config.yaml
num_hidden_layers: 22
hidden_size: 256
num_attention_heads: 8
num_key_value_heads: 8
head_dim: 32
intermediate_size: 704
vocab_size: 752
hidden_act: "swiglu"
norm: "rmsnorm"
norm_place: "pre"
norm_eps: 1e-05
positions: "rope"
rope_theta: 10000.0
rope_fraction: 1.0
qk_norm: false
attn_scale: 0.177
bias: "none"
tie_word_embeddings: false
parallel_block: false
init: "uniform"
init_std_qkv: 0.0326
init_std_o: 0.0326
init_std_up: 0.0326
init_std_down: 0.0
optimizer: "muon"
learning_rate: 0.0115
lr_mult_o: 2.0
beta1: 0.93
lr_head: 0.00722
max_grad_norm: 0.5
warmup_steps: 200
schedule: "wsd"
decay_fraction: 0.66
decay_shape: "linear"
final_lr_fraction: 0.0
batch_tokens: 65536
max_seq_len: 1024
doc_mask: false
train_tokens: 481000000
max_steps: 7340
dataset: "wikipedia_en"
Each number is 128 + 32 x the weight over the matrix's rms, rounded and kept within 0 to 255. Layers, rows and columns count from 0.

# layer 16 MLP down (transposed), 704x256, rms 0.114, rows 634-642, columns 0-255
[[117 145 149 136 134 122 123 140 153 190 139 131 102 168  68 187 117 111 121 153 124 133 127 122 150  95  44 121 122 113  83 140 201 166 160 124 131 104  42 131 103  88 158 195 120 132 172 101 147  88 114 136 124  97  98 167 138 142 121 137 156 122  96  96 112 110  78  78 108 133 177  80 151 122  94 142 131  95 136 142 138 139 135 121 145  93 165 102 114 112  91 152 148  95 101 143  87 162 154 140  94 113 106 150 128 126 153 102  57 162  82 154 152 136 124 150 148 124 142 154  87 132 102  96 112 135 188 120 150 141 142 168 151  88  80 123 160 127  76 127 116  78  96 107  70 138 136 100 127 180 126 143 168  96 124 120 179 144  95 114  78 147 117 102  47 157 128 126 151  87 132  99 149 139 158 184 104  94  81 104 157 166 125 102 115 135 161 144  90 138  86 155  88  92 145  99 123 107 158 103 177  95 149 116 128 161 119 112 141  94 152 174 142 106 106 151 137 114 172 121 118 139 119 115 100 102 168 133  82 121  99 183 137 199 113 143 222 140  84 121 141  95  75  91 170 141 142 140 108 118  88 108  95 179 138 148]
 [154 169 105 114 133 165 106 140  90 135  41 110  68 129 130  93  97 126  95 103 112 100 139 107 119 142 138 153 134 143 115  81 123 118 199 127 150 145 141  94 154 126 150 111 136 138 126 198 152 138 138 132  89 139 153  90  81  94  96 174  91  90  99 172 132 144 100 167 148 164 125  93 159 161 191 128 136 193 101 133 157 126 132 128 136 108  97 174 139 142 122 150  88 119 147  97 158  86 153 176 113 108 108 109  98 154 102  86 144 120 145 131 119 119  77 135 164  78 110 184 132 159  93 188 158 105  87 117  66  68 122 130  91 169 110 109 117  96  69 100 182 136 167 133 141  78  90 123 151 109 123 142  83 177 143 118 156 150 163 140 139 168 130 157 102 140 124  96 112  97 126 130 172 111 138  92 217 160 102 134 145 122  94 156 171  92 103 147 148  79  41 141 112 168 131 141 144 107 140 174  79  71 126 171 138  94 103 125 142 112 143 106 101  83 176 167 125  85  86 135  55 156  64 130 178 136 102 128 124 112 143 128 140 153 125  82 190 117 115 124 170 101 161 176 135  90  93  89  87  96 127 135 169  85 103 172]
 [148 146  91  87  57 106 166 102 106 135  78 117 132 121 123 150 142  90 135 172 155 139 158 120 109 159  82 186 111  51 193 146 106 171 119  96 113  43 160 163 143 129 130 142 169 173 126 120 162 194 121 165 126 124  79 154 180  72  74 102 106 128 127 104 190 122 105 131  87 114 140 103  82 111 120 204 137  72 172 135 138 134 127 189 173 189 116  97  95 130 131 155 144 121 136  86 110 104 132 148  67 135 125 203 196 144  94 104 161  81 110 125 129 124 188  90 143 154 167 201 186 134 159  82 130 185 130 134 159 139 128 107 150  86 109 110 179 157  97 134  95 132  91 178 180 109 143 187 151 113 121 169 125 115 166  76 106  99 110 109  78 160 105 116 138 102 118 151 105 112 104 154  83  94  99 116 167 103 159 136 143 114 157  95 182 153 125 194 150 133 162 157 130  96 197 110 131 135  97 130 159  97 163 134 113 125 119 137  94  86 134 119 130 145 157 165 114 103 128 177 149 172 143 126 116 156 111 104 164 129  55 125  95 158 181  83 147 141 151 139 124  88 154  96  82 131 107 121 198 113 164 186 113 136 186  97]
 [151 150  73 112 137 188 141 119 153 134 169 135 127 119 102  88 141 120 126 102  84 163 103 133  86 101 112 151 139 139 130 160 134 180 122 128 138 106 100 100 158 132 136 117 103 109 128 116 178 134 112 104 147 131 160 109 112 127 110 161 196 160 113 144 121 143 112 114 103 116 131 154 129 111 113 113 168 119 105 148 141 129 140 102 135 143 143 121 152 142 152 131 142 117 151 131 157 144 160  98 143  91 140 151 124 152 172 120 135 156 171 140 108 132  92 182 118 139 123 109 107 171 128 127 136 175 134  83  91 172 167 102 120 121  76 135 118 130 137  99 165 136 148 111 100 126 108 116 118 169 116 126 107  71  98 107 129 101 134 135 127 140 108 193 104 125 103 151 141 117 110 109 169 119 112 153 171 130 147 106 143 117 142 133 113 102 125 121 155 127  99  93  95 126  92 133 152 132 154 193 147 163 151 145 123 120  92 118 109 128 173 141 149 141 138 134 169 108  97 160 163  62 163 106 136 112  93  87 160 143 130 122 103 128 148 176 159 123 151 131 121 138 159 149 120  97 127 113  99 160 109 140 131 148 130 121]
 [156 162  97  88 145 135 134 114 190 116 113 101 157 125 172 171 131 126 150 115 133  87 102 148 112 140  65 192 127 140 132 136 135 123  79 121 160 100  99 178 153 130 158 150 120 135  98 177 150 128 105  48 160 102 131 176 112 139 162 164 107  98 116 172  48 134 142 158 166 159 155 186 185 114 150  46 127  99  82 109 155  76 108 139  85 108 151 155 135 160 179 147 151 133 130 146 162  68 157 123 129 141 120 189 175 161  99  94 134  87 231 140 108  80 110 168 122 106 133  87 135 137 109 129  91 117 132 160 195 119 143 125  92 136 120  98 139  79 153 181 136 131  75 174 129  90 119 143 106 118 149 127 147 175 136 108 178 155 159  85 110 136  94  83 142  98  45 127 127 139 178  97 118  91  92 101 127 135 102 149 135  99 179 114 106 142 134 140  93 118 154 193 119 171  89 169 140 130 134 125 114 143 133 131 146 145  87 149  86  97 113 107 118  96 154 131 102 141 218 151  70 131 149 125 140 138 122  86 134  82 175 188 153  24 174 188 116 192  86 120 117  73 140  63 123 148 137  46 106 152  95 179 148  89  70 108]
 [125 140 156 104 123 143  95  95 167 112 110 101 109 110 152 100 122  96 155 159 122 137 164 204 128 121  80 153 100 124 166 145 121 130 117 151 109 168 159 124 132 150 144 140 148 117 100  94 118 118 156 101 140 140 105 116 150 145 137 136 118  91 175 141 139 135 117 118 106  98  89 116 172 131 143  49 115  75 193  66 109 153  81 162 109  78 104 158 185  91 110 121 197 113  86 137 117 116  89 100 101 131 179 137 136 111  66 131  97  95 121  80 135 102 104 113 111 128 107 154 110 100  88 139 158 153  99 146 140 110 100 112 108 139  85 115 105 143 109 173 114 109 128 106 137 147 116 142 141 170 137 180 144 138  96  69  88 166 125 117 160 139 120 130  87 126 114  93 200 108 180 110 136 159 121 140 139 146 107 116 151 123 128 102  94 151  97 181 164 206 140 142 101 117 208 132 144 168 160 182 126 175 112 172 145 122 111 113 105 148 116 104  88  71 156  64 149  96 161 138 101  46  89 154 110 153 110 115 141 181 157 174 177 181 104 161 106  53 134 128 130  88 100 142  87 121 174 124 120 161 139  80 162 102  84 131]
 [123 123 120  99 155 168 129 126 138  96 132 134 193  92 121 135 134 109 183 114 100 115 100 110 120 121 138  85 115 164 126 108 164 105 145 146 170 144  98 160 186 158 126 153 153  62 158 101 141 148 113 131 150  90 159 140 181 119 125 100 169 102 109 164 147 164 186 165 123  85  92 110  86 139 148 164 174 113  88 118 104  69 133 140 144 150 175  89 112 141 151 128  93 101 113 141 129 160 125 117  87 136 120 150 162  72 128 141 162  86 141  99  69 121 164 200 148 109 131 133 104 132  95  85 155 188  70 132 125 131 144 158 106 149 132 118 126 198 230 141 116  64 162  73 106 142 168 107 152 170 120  95 143 133 104  92 158 119  86 142 140 117 145  98  55  96 153  94 140 137  42  96 134  90 149 122 127 127 180 175 110 117 172 182  81 123 128 163 156 136 137 130 173 101 191 108 119  71  53  84 121 122 126 112 181 154  51 121 110 102 158 113 143  92 175  89  91 105 161 156 140 158 110 204 148 119 114 148 121 115 154  96  94  55 140 174 153 130 177 142 116 128 120  73 148 146  89 149 118 199 127 127  84  65 152 146]
 [ 94  31 128  79 153 112 158 160 152 148  63 141 112 144 150 119  72 146 133 102 136 153 158 130 158 197 120 104 155  69  65 118  97 176  70  95  99 146 126 154 177 137 129 136 121 142 146 120  87 127 199 141  76 150 164 123 148 128 176 150 118 226 121 117 140 164 175  98 147 178  97  87 128 136 143 102 124 172 137 131 141 160 124 209 126 122 127 141 139 134 107 143  75 194 161  93 151 103 132 156 102 155 165 132 178 191 176  93 150 127  95 207 169 112  89  98 145 119 132 149 158 159 107 101 150 115 119 112 139 186 124 151  64 110  92 155 153 162 149 148 151 105 127  57 129  65 165  76 131 116 164 153 138 158  80 148 120 129 150  79 135 116  89 121 138 148  72 154 150 192 133 189 165 115 154 150  79 136 136 157 142  78  94 145 149 154 136 107  79  95 135 116 124 157 137 183 127 145 113 124  98  97 129 223 121 119 138  96 156 165  83 116 133 128 117 172 133 184 209 141 120 139 180  86  88 122 135 100  97 110 138 146 101 140  77 122 132  63  86  87 103 160 135  87 129 125 105 124 182 150 138 160  69 151 122  83]
 [102 114 231  90 140 122 121  87 136 120 107 166 163 159 138  70 106 134  71 140 143  60 115 114  76 127 165  92 122  73  72  93 180 114 167 103 172 116 127 189 134 152 157 150 112 211  63 134 111 141 121 137 137  85  70 189 103 159  92 123 162 130 109 134 108 150 199  88 115  27 111 182 134 113 122 121  86 117 126 126 161  76 115  43 182 128 189  97  90 137 119 163  88 130 115  88 138 111 139  83 155 139 119 152  95 125  88 117  77 143 143 149 123  83 118 142 105 136 169  96 136 117  78 155 138 100 183 105 152 116 112 136 118 124 114 111 112 115 155 136 144 119 125 106 182  91 155 129 143  93 142 132 154 140 143 142  83 149 166  89 116 130 156 165 160  81 181 152 112 114 123 118 150 131 101 132  48  99 104 111  73  93 111 196 104  92 161 107 128 155  62 153 168 213 131 142 142 103 145 109 168 181 131  87 143 108 133  74 103  97  98 161 194 130 133 162 170  66 190 106  66 169 150 136 199 176 142  92 106 155 121 120 141 162 113 104 136 114 128 122 149  89 136 123 183 133 170 188 125  77 102 193 138  88  91 109]]
# layer 16 MLP gate, 704x256, rms 0.183, rows 635-643, columns 0-255
[[104 204 169  84 106 145 114  85 100 156 153  84 139 141 144 142  52  80  67 118  80 134 139 135 167 131  89 105 102 147 141 101  82  85 151  80 162 123 128 106  93 131 156 162 110  98 106  90 123 149 114 107 103 117  80 132 201 135 201 145  90  66 139 142 140 110 117 190 190 117 135 132 132 135 116 142 115 117 109 105 141 159  63 168 162 167 167 126 156 116 104 143 149 149 108 142  79 127  94 173 173 125 128 143 129 127  73 138 181 182 140 121  88 114 118 119 195 154 125 121 102 148 165 140 145  95 151 142  74  85 112  80 107 186 136 153 126 140 137 102 151 142 119 134 138 111 128 112 144 164 137 107 119 138 138 137 135 112 130  97 185 170 131 107 157 129 177 109 123 117 102 181 213 174  52  99 152 142 143 129 101 168 114 217 170 121 107 145 108 114 125 113 111 166 162 117 135 108 127 161 160 103 156  75 118 163  94 137  87 161  88 115 124 139 112 160 106 132 133 125 110  64 120 151 154 156 148 158 142 102 108 185 141 140 123  65  60 165 112 125  75  86 110  98 126 111 148 164  93  78 108 137 134 160 143 135]
 [105 125 156 104 108 131 184 109 176 126 132  72  95 107 154 193 103 151 180 182  68 164 136 105  99 169  93 144 113 101 123 144 184 131  84  63 151 127 105 109 121 155  76 124 153 112 112 105 129  86  95  88 113 128 127 123 123 131 153 169 149  63 175 202  84 122 154 106 151 155 119  79  88  84 124 117 135 136 161  77  93 137 110 105 157  79 185  35 182 113 128  86 108 101 126 124 132 120 125 150 128 129 133 117 145  94  98 130 117 100  74 133 120 127 165 135 124 104 154 104 169 115 138 145 107 130  94 118 156 109 124 143 142 119 117 119 137 131  58  95 130 123 159 136 158 124 133 130 119 119  95 144 127 120 121 194 109 156 148 145 108 133 148 185 102 255 138 138  62 148 193 102 175 141 150  95 163  98 130 152 194  94 134 171  93  92 145 112 139  71 139 165 126 135 173 196 121  66 143  62 153 154 108 105 180 152 124 143 119 150 120  72 123  91 134  59 105 106  96 149 152 136 139  60 169 140 109 133 115 128 111 140 170 160  60 126 132 119 129  69 116 153 149 163 132 129 155 122  42 142 181 100 124 144 130  44]
 [125 142 112 136 137 145  92 103 155 158  81  97 142 154 130 139 126  96 145 179 126 138 130 123 115 144 138 157 104 119 157 116 123 110 139 129 101  52 133 168 134 114  87 128 123 140  81 118 136 147 129 101 113 111 138  91 130 176 136 120 134 168 149  92 148 140 134 154  87 137 114 143 139 113 182  95 153 139 111  98 125 137 119 144 153 119 159 132 153 139 126 144 114 115 163 148 142 120 188 150  91 108 106 141  88 129 108 116 163 122 177 155 124 164 105 133  67 127 160 163 126 120 107 165 122 113 143  83 155 130 179 134 100 119 112 128 194 132 158 168 144 141 101 133 128 102 136 121 118 117 155  86 147 108 133 143 140 122 145  93 119 170 150 129 147 101 140 131 114 144 104 162 185 100 170 115 131 134 121 115 141 126  99 121 101 186 109  75 126 165  62 132 136 150 117 123 128 118 126 118 127 164 140 145 148 195  98 152 144 127  71 158  93 115 126 159 149 106 103 142 139  99 122 126 101 168 165 155 147 111  97 108  76  89 119 125 166 122 117 142 114 132 145 149 129 160 179  98 105 182 159 135 100 112 104 179]
 [160 163 144 126 114 158  97 115 138 183 120 166 167 126 104  99 163 123 156 111 161 100 170 101  78 118 156 164 142 147 146 110 125 176 107 128 166 145 182  90 113  49 129 126 150 111 139 134  90 208 160  93 147 164  81 181 105 130  96  93 159  77  51 112 167 131 130  76 100 180 213  67 114 139 179  59 142  62 146 134 129 140 111 112 133 159 101  79  36  67 135 101 136 155 106 111 235  97 103  69 204 140 110 155 138 137 129  87  60 121  92 163 108 142 173 100  83  78 138 118 167  90  83 118 131 165 127 130  99  90  99 175  84 114 103 134 207 198 102  68 144  85 154 175 113 158 151 134 154 117 137 163 125 151 157 139 181 146 166 142 120 117 129 122  61 111 147  74 109 193  94 164  80 149 219 117  93  89 118 134 147  77 121 143 141  75 208  92 106 124 116 127  97 130 131 117 114 122 149 183 188 130 173 125  71 155 119 100 128 134 156  53 119 102  48 166  99  91 100  98 107  86  99 121 143 178  73 171 113 151 131 174 120 136  94 147 136 155 108 143  55 138 210 142 106 129  98 107 155  89 151  71 149 158 108  82]
 [158 113  96 128 101  71 144 122 170 121 103 129 122 119 139  96 142 159 109 120 206 107 110 139 115 125 146 154 138 117 131 143  98 195 111 142 132 108 159 102 150 123 173 155 105 110 119 145 128 132 121 185 177 164 177 108 148 129 134 112 111 143 119 117 134 132 136 121 132 128 127  74  91 157 115 128 134  63 126 115 150 100 128 185 180  92 106 131 143  86 154 107 106 122 113 127 177 109 164 115 102 167 160 122 158  87 159 166 135 145 120  64  57  84 123  77 102 201 118 186 102 102 111 128 117 119 108 169  90 126 122 140 128 107  60 106 112 128 125 153  94 134 141 137 152  35  82 140 116 100  98 132 113 128 113 138 161 146 137 109 132 117 151 110 148 187 109  98 104 133  86 112 128 166 143 155 162 130 182 144 156  95 108 113 115 140 149 181  56 119 107  78 147 119 159  80 141 213 158 157  95 156 137 124 178 160 129 116 129 137 147 106 145 130  64 142 118 157  99 140  82 149 121  77 126 140 153 173  85 156 161 110  66 128  64 195 146 141  54 127 106 179  77 151  90 137 111 164  84  74 177  80 161  80 114 152]
 [131 120 130 129  77 157 165 133 107 140 137 129 135 117 120 122 146 160 146 106 122 203 178 154 137 120 120  73 101  97  96 138 136 189 114 168 145 127 156 122 189 152 133 170 122 134 122 131 141 142 101 131 138  85 121 155 130  80 149  92 178 128 140 133 155 157 150 106 175 131  73 103  17 125 129 154  72 165 122 136 139 106 137 149 114 133 152 156 108 222 115 125 123 136 137 134 164 143 179 125 206 116  92 105 130  98 101 159 158  93 132 103 188 110 103 195 158  70 148 173 122 178 144 140  84 122 119  84 124  91 130 159 122 202 111 138 130 197 122 115 149 110  91 115  95 100 166 120 249  72 176  84 137 133 169 141 117  94 125  69 109 174 162 177 109 157 104  87 130 122 151 114 107  72 118  98 142 172 181 166  99 150 135 141 103 148 150 154 139 149 130 125 174  99  69 210 142 136 153 148 121 135 129  99 140 148 112 110 129  97 139 120 117 191 119 150  44 130 192 133  93 154 137 135 101 114  91 132 110 108 121 107 129 144 143  87 135 144 122  64 122  96 112 122  60 120 123 151 148 131 146 185 153 168 169 182]
 [205 105 138  88 116 154 148 131 135  54 190  96 100 196 126 159 180 143 105 121 103 116 110 106 141 140 126 159 104 145 207 142 166 190 169 142 145 129 132 103 135 141 113 110  98 149 102  96 160 145 161  84 137 133 111 130 144  81 115  74  77 132 162 127 117 181  80 139 166 106  93  90 128 117 167 176 178 128 105  95 151 106 121  53 201  65 187  58 126 136 167 118 169 131  86 126 136 149 147 160 157  94 151 117 155 120 126  77 179 173 126 123 100 148 148 183 103  85 121 105 131 166 133  78 126  96 119 102 114 103 128 106 154 191 112 178 104 160 118 123 100 118 155 157 166 208 127 182 171 138 112 122 156  92 158  88 106 122 141 126 112 120 165 126 220 114 122 101 154 157 134 157 110  72 143 121 126 150  91  75 142 135 150 128  94 194 179  84 138 152  50  91 139 117 110  57 170 129 159 132  82 133  98  72 163 207 113 137 157 142 142 102 118 165 130 120  93 139 125 108  91  89  87 187 168 146 102  94 134 141 146 114  70 117 107 128  61 122 138 141 120 112 179 205  91  90 120 169  73  99 178 133  85 100 105 103]
 [ 63 119  76 100 102 167 123 137 110 114  91 126 162 117 165 147 109  89 115  55 139  98 142  94 179 127  94 190 155  68  93  97 113 137 175  95 110 105 127 132 230  94 111 124 104 147 110 122 149  45 123  84 119 139 100 111 160 111  96 124  73 105 122 116 117 184  80 115 142  58 108 132 177 145  77 114 145 148 164 159 170  85 114 119  85 102  79 134 154 142 109  99 147 153 114 100 131 132 148 125 124 174 137  62 162 115 135 123 156  98 110 137 196 131 133 110 179 171  59 136  75  94 121 181 176 117 136 187 135 107 142 101  79 122 111 102 152  96  73  51 119  92 114  96  91 179 121 103  87 152 155 158 147 183 129  86 180 109 123 158 127 122  97 123 110 136 154 128 129 133 122 153  92  88 212 107 130 108 115 118 232  99 157 191 139 146 103  66 151 157 179 154 134  66 116 151 123 137 140 125 122 148  82 125 111 106 123 101 163 166 126 175 101 123 128 161 140 131 155 154 162 121 108 102 141 139 143 177 187  71 138 128 146 174 130 103 147 144 148  97  91 105 123 144 151 132 143 130 140 184 161  89 137 116 155 173]
 [ 96 140 145 143  83 135 108 115 152 166  78 154 107 147  97 157 148 136  78  95 105  84 145 152 178 140 159 131 100  98  49  88  97 128 156 115  92 168 155 111 133 151 121 130 143  79  72 187 107  65 165 141  59  98 142 124 150  20 139 125 137  93 114 119 148  94 118 141 100 105 160  93 134  41 169  71 160  79 113 141 120 145 206 152  77 167  96 151 142 127 199 139 162 129 144 115 132 147 134 128 118 193 141 167 161 122 102 146 158 144 143 128 174 126 150  95  86 160 101 142 116 118 184  82  77 134  95 125 114 172 175 135 108 119 108 105 132 111 160 107 115 145 125 107 133 140 110 116 163 121 140 104 128 138 138 164 177 115 174 125 134 136 124 135 110 155 148  66 105 158 119 106 152 136  55  79 178 144 135 204 140  93 139 126 131 165 156 151 109 166 144 123 102 112 138 139 140 107 108 127  91 140 107  69  96  71  89 116 114 114 167  41 133 121 184 112 119 129 136 101 114  83 112 112  70  86 126 136  64 111 158 109 183 134 111 165 119 106 117  79  77 214 138 141 140 152 140 102 130 142 188 152 126 100  99 116]]
# layer 16 MLP up, 704x256, rms 0.197, rows 635-643, columns 0-255
[[144  67 102 161 135 153 123 110 108  99 100 147  95  80 176 133 159  95 134 108 110 124 108 100 137  94  64 178 145 111 114 138 118 148 118 106 151 147 129 150  93 144 143 199 110 122  95 149 119 139 135 146 174 126  83 163 156 112 137 159 120 122 174 131  56 125 156 132 130  85 131 116 113  86  76 120 165 198 103  60 145 178 151 155 107 138 138 157 138 130  72 157 108 107 140 138 160 102  99 132 127 112  96 140 123 120  96 128 124 165 141  79 111 133 112 110 135 146 162 113 159 124 160 131 202 187 157  89 141 187  60 111 178 170 117 158 203 135 139 119 141 140  96 102  95 145 158 155 127 142 155 181  53 158 153 177 120 129 183  69 128 167 149 115 128 114 144 166 161  87 167 168 137 128 134 202 152 116 132 114  83 204 141 143 136 165  86 123 118  93 151 148 125  95 139 126 132 115 110 158 148 190 133 135 122 121  97 105  63 129 100 168  76 116 165 146 149 130  66 151 126 220  58  97 104 181 112 131 141 141 148 160 114  93 149  93 111 146 156 167 150 144 134 160  88 152  60 128  98 112 109  79 101 107 115 145]
 [124  72 126 127 107 115 158 169 141 126 116 107 169 144 176 141 166 107 145 146 153 118 158 153 155  68  94 170  72 119 119  92 111 141 120 139  99 128 103 110 128 140 113  66 164 126 111 122 124 141 149 144 165 226 120 188 116 161 170  32 166 143 148 131 111 161 148 102 141 172 163 105 137  62 139 145 122 132 125 130  29 133 175 169 116 162 116 185 144 162 130 140 155 147  67 149 115  65 109 194 123 115 126 106 202 150  84  96 119  61 119 186 141 140 124 117  57 190 158 130 128  89 174 130  77 118 108 116  97 140 171  92 112 135 134 146 164 155 161 159 137 144  87 140 197  85 115  97 136  99 108 206 132  68 207 134 172 205 161  62  76 128 155 121  54 106 131 111 121 130 177  84  80 122 113 109 146 145 175 109 129 189 147  94 147  97 113 182 118  58 148 140 150 101 184 201 124 134  96 126 144 146 140  99 126 170  69  58 166  72 150  79 129 155 158 171 113 110 111 153 122 132 107 137 141 101  95 132  89 132 172 114 113 168 163 108 128 124 153  91  85 157  58  85  98 180  92  97 132 180 129 155 120 131 105  56]
 [ 82  79 162 143 105 120  98  76 111 179 122 102 157 143 161 157 132 118 101 141 139 156 134 109 121  91 131 100 110 110 167 108  99  82 150 125  79 166 171 190 122 132 136 155 154 128 149  88 135 105  72 142 105 167 111 129 145  93 141 151  87 189 101 155 107 150 126 134 141 144 141 165 144 111 174 129 123 201 130  96 143 148 100 110 102 120 154 150 111 119  97 138 178  97 176  84 138 121 135 144 134 128 113 119 153 163 168 136 147 123 150 156  83 147 139 114 160 124  98 153  50  91 122 217 137 102 130 184 127 110 121 150 119 103 142 142 152 103 139 164  82 143 128 133 103  97 175 132 142 134 130 145 142 126 152 139 155 125 189 144 155 130  87 119 113 130 100 128 121 148 113 155 127 124 164 130 117 155 109 137 119 154 147 121 168 144  94  65 144  84 136 114  86 113 126 135 125 153 101 141 131 141 161 138 124 101 162  83 125 137 162  70 101 129 135  91 123 154 134 150 139 142 126 170 122 134 184 128 146 125 139 159 127 120 132 188 110 131  84 160 177 101 145 141 120 143  96 164 185 165 131 140 125 137 127 115]
 [177 195 127 128 131  74 133  84 135 134 124 152 118 119  26 126 136  91 129 121 139 121 181  85 135 104 102 117 142 124 109 105 170 133 131 182  96 133 128 132 150 155 147 139 106 156 138 160  65 126  92 126  98 125 124 172 166 139 176 117 138 131 130 109  80 156 137  76 174 140 119  58  80  91 106 155  85 142 215 128  88 114 192 128 107  75 105 111 160 115 120 143  82 151 110 136 173 104 117 121 184 175 117 129 128 144 127 125  70  91 126  79 201  84 101 113 106 150 111 130 170 149 144  91 123 105 215  77  84 107 134 164 177  83 158 200 127 168  97 120  90  69 144 175  80  95 117 179 101 133 142 180 173 148 171 183 196 129 122 169  78 138 135 119 136  50 106 158 105  59  67  92  82 127 184 101 124 140 172 132 133 193 159 146 167 140 252  93 166 155 174 100 149 142 140 126 132 145 203 109 150 135 121 166 115 135  94 144 112 102 128 153 165 102 123 159 113 115 121 127 123 143  89 174 117 142 130 135 111 129 115 180 168 110 102 139 149 175 144 123 134 111 184 100 122  89 156 114 114 142 193 120 128 162 105 130]
 [131 134 106 161 100 136 124 124 151  69 129 147 112 176 149 142  98 118 177 150 145 161 113 116  67 143 123 106 137 150 173 155 113 121 161  95 123 114 110 105 113 167 159 121 125  17  98 126 111 130 109 115 123 122 110 177 147 126 161 118 110 124 153 142 152 126 138 129 139 145 171  96 134 107 143 114  97  66 145 112  57 121 131 111 128 142 151 154 137  94 137 123 159 164 152 149  86  80  99 132 167 152 144 120 153  68  69 137 122 138 161 147  90 129 151 159 123 142  78 136  64  89  73 145 106 197  53  91 139 149  76 126 112 152 180 109 145 136  79 120 119 145 174 134 187  82 136 174  95 110 158 143 116 159 118 184 175 162 144  49 160 131 125 119  87 130 137  90 119 115 178 113 164 126 122 103 146 106 156 127  71 167 171  98 102 115 161 145 124 116 143 157  88 178 147  93  90 127 127  97 110 183  31 108 136 203 169 100 114 121 116 105  87  87 141 101 127  94 128 120 107 130 108 187 183 152 117 131 118  93  66  79  79 114 122 105 116 125 125  85 194 106  98 176  92 150 196  98  78 156  75  76 125 104  97 168]
 [146 195 124 110 110  83 130 134  97 129 129 171 107 163 147 158 153 144 119 198 171 152 112 160 125 126 161  89 141 169 120 120 137 105  96 117 151 125 110 170 171 176 109 152 129  74 100  86 136  83  86 164 169 190 169 132 111 161 161 222 115  59  53 142 124  98 160 138 125 123 101  95 201 137 119 127 113 109  83  86  96 148  95 135  76 193 170 161 153 111 157 144 104 135 168 109 165 143 182  77  98 133  87  69 140 123 152 133 170 118 102 153 114  86 178 105 166 140 111 131 110  80 154 136 176  80 135 153 144 182  96 127 151 125 137 120 151 116 139 132 134 178 138 110 184 153  52 138 148 123 129 162 134 121 123 110 116 137  85 104  95 118 128 149 192 115 120 141 129 195  95  92 141 115  69 172 171 128 188 113 192 116 120 164 111 162  63 138 147 111 141 156  94 128 164 166 122 132 151 134 146 192 150 182 160 137 163 185 124 154 149 159 194  85  62 126  76 155 133 149 135 121 162 128  83 108 184 131 173 144 166 131  91  73 127 176 139 114 129 145  60 125 102 184  64  90  93 123  86 118 158 154 172 136 149 148]
 [140 112 136 127 146 177 110  52 118 137  97 151 168 119  81 147  42 115 122 101 125 106 146 174 129 143 118  70 118  99  85 134 179  89 110 131  76  81 138 147 140 155 151 126 124 127  81 163 116 148 112 102 115 148 192 114 172 160 101 164 164 103 123 167 157 108 124 158 115 156  91 168 147 161 103 124 104 151 125 152  77 138 103 157  86 181  49  92 130 145 155 189 160 181 108 136  85  91  96 181  87 162 103  83  76 131  89 132 170  91 116 151 169 144 132  57 126 166 166 146 153  93 164 143  93 136 152 108  92 121 129  61 140  74 154 120 134 108 114 179 139 114 129 106 110 126 190 126 178 103 150 113 129 147 139 130 114 108 141 128 130 163 164 136  86 135 175 109 213  89  63 161 127 198 144 116 103  82 101 122 104 113 112 153 134  98 104 145  90 187 204 111 137 103 146 138 124  90 174 201  77  88 135 165 114 102  96  87 107 117  98 158 128 169 124 111 135 150 114 168 175 115 154  99 116 126 117 120  88 120 117 127 155 151  59 115 147 123 104 131 147 147 100 135 133 154 135  80  72 182 117 140 131 143 147 189]
 [152 110 123 113  91 158 150 126 108  89 198  96 100 177 133 155 183  99 122 144  62 128  81  45 123 119 135 140 163 127 151 166 150 108  73 154  82 118 168 142 122  99 109 102 148 132 110 168 116 133 133 170 117  98 111  98 104 126  83  63 139 119 109 119 158 126 167 128 169 178 174 163 103 170 134  75 129  62 182 138 131 128 133 135  91 122 139 116  70 144 117 111 141 117  64 161 136 134 141 161 154  20  99 120 115 149 154 156 107 133 112 163  72 120 121 162  99  90 163 123 139 120 122 149 134 155 122 142 101 196 104 116 137 153 121 126  84 112 104 152 122 135 128 184 162 142 183 119 107 120 119  81 146 139 121 227  96 177 114  76 157  80 178 126 153  98 132 181 116  86 138 126 150 146 118 111 111 131 145 134  85 113  78 116 152 136 144 130  79  79 101 189 121 147 116  70 113 153  95 123 101 118 162 113 197 168 137 167  62 120 120  96 184 134 121 116 180 129 129 139 123  86 166 118 145 127 110  17  75 146 126 117 142  81 206 119 128 101 181 125 184 115 121  90 109 102 132 193 175 107 140 136 169  89  93 136]
 [151  78 108 135 121 124 142 178 107 112 125 150 144 171 169  92 152  57  98 116  91 130 114  99  88 109 160 155 107 180 198 118 128 116 104 151 107  97  95 117 104 107  86 114 134 158 146  67  92  77  56  83  88 120 110 121 184 155 118 133  76 188 149 164 144 145 112 143 181 171 106 192 140 133 174 138  98 114 127 170 130 121 140  97  86 189 128  77  44 131 147 115 153 100 159  89 109 145  60 162 172 141  93  79 104 173 167  96 138 178 136 119 130 133  89 135 102 149 124  55 126 143 127 109 154 162 140 102 133 169 153 143 122 170 114 139 180 103 132 130 135 101 146  72 139 157  98  78 137 160  86 165 228 120 176 149 146  55 139  90 165  70 145 149 172 150 109 153 163  71 123 116 149  71 144  88 138 111 190  94 170 116 120  87 138 130 121  89 127 152 186 125 111 149 196 154 101  91 113 100 148 108 166 161 164 194  74 156 121 155 118 143  74 118 148  97 127 171  45 153 123 146 181 118 116  81 178 149 110 107 139 153 109 149 150 121 143 127 147 130 175 111  74 166  72 164 184  92 124 115 157 107  94 194 127 164]]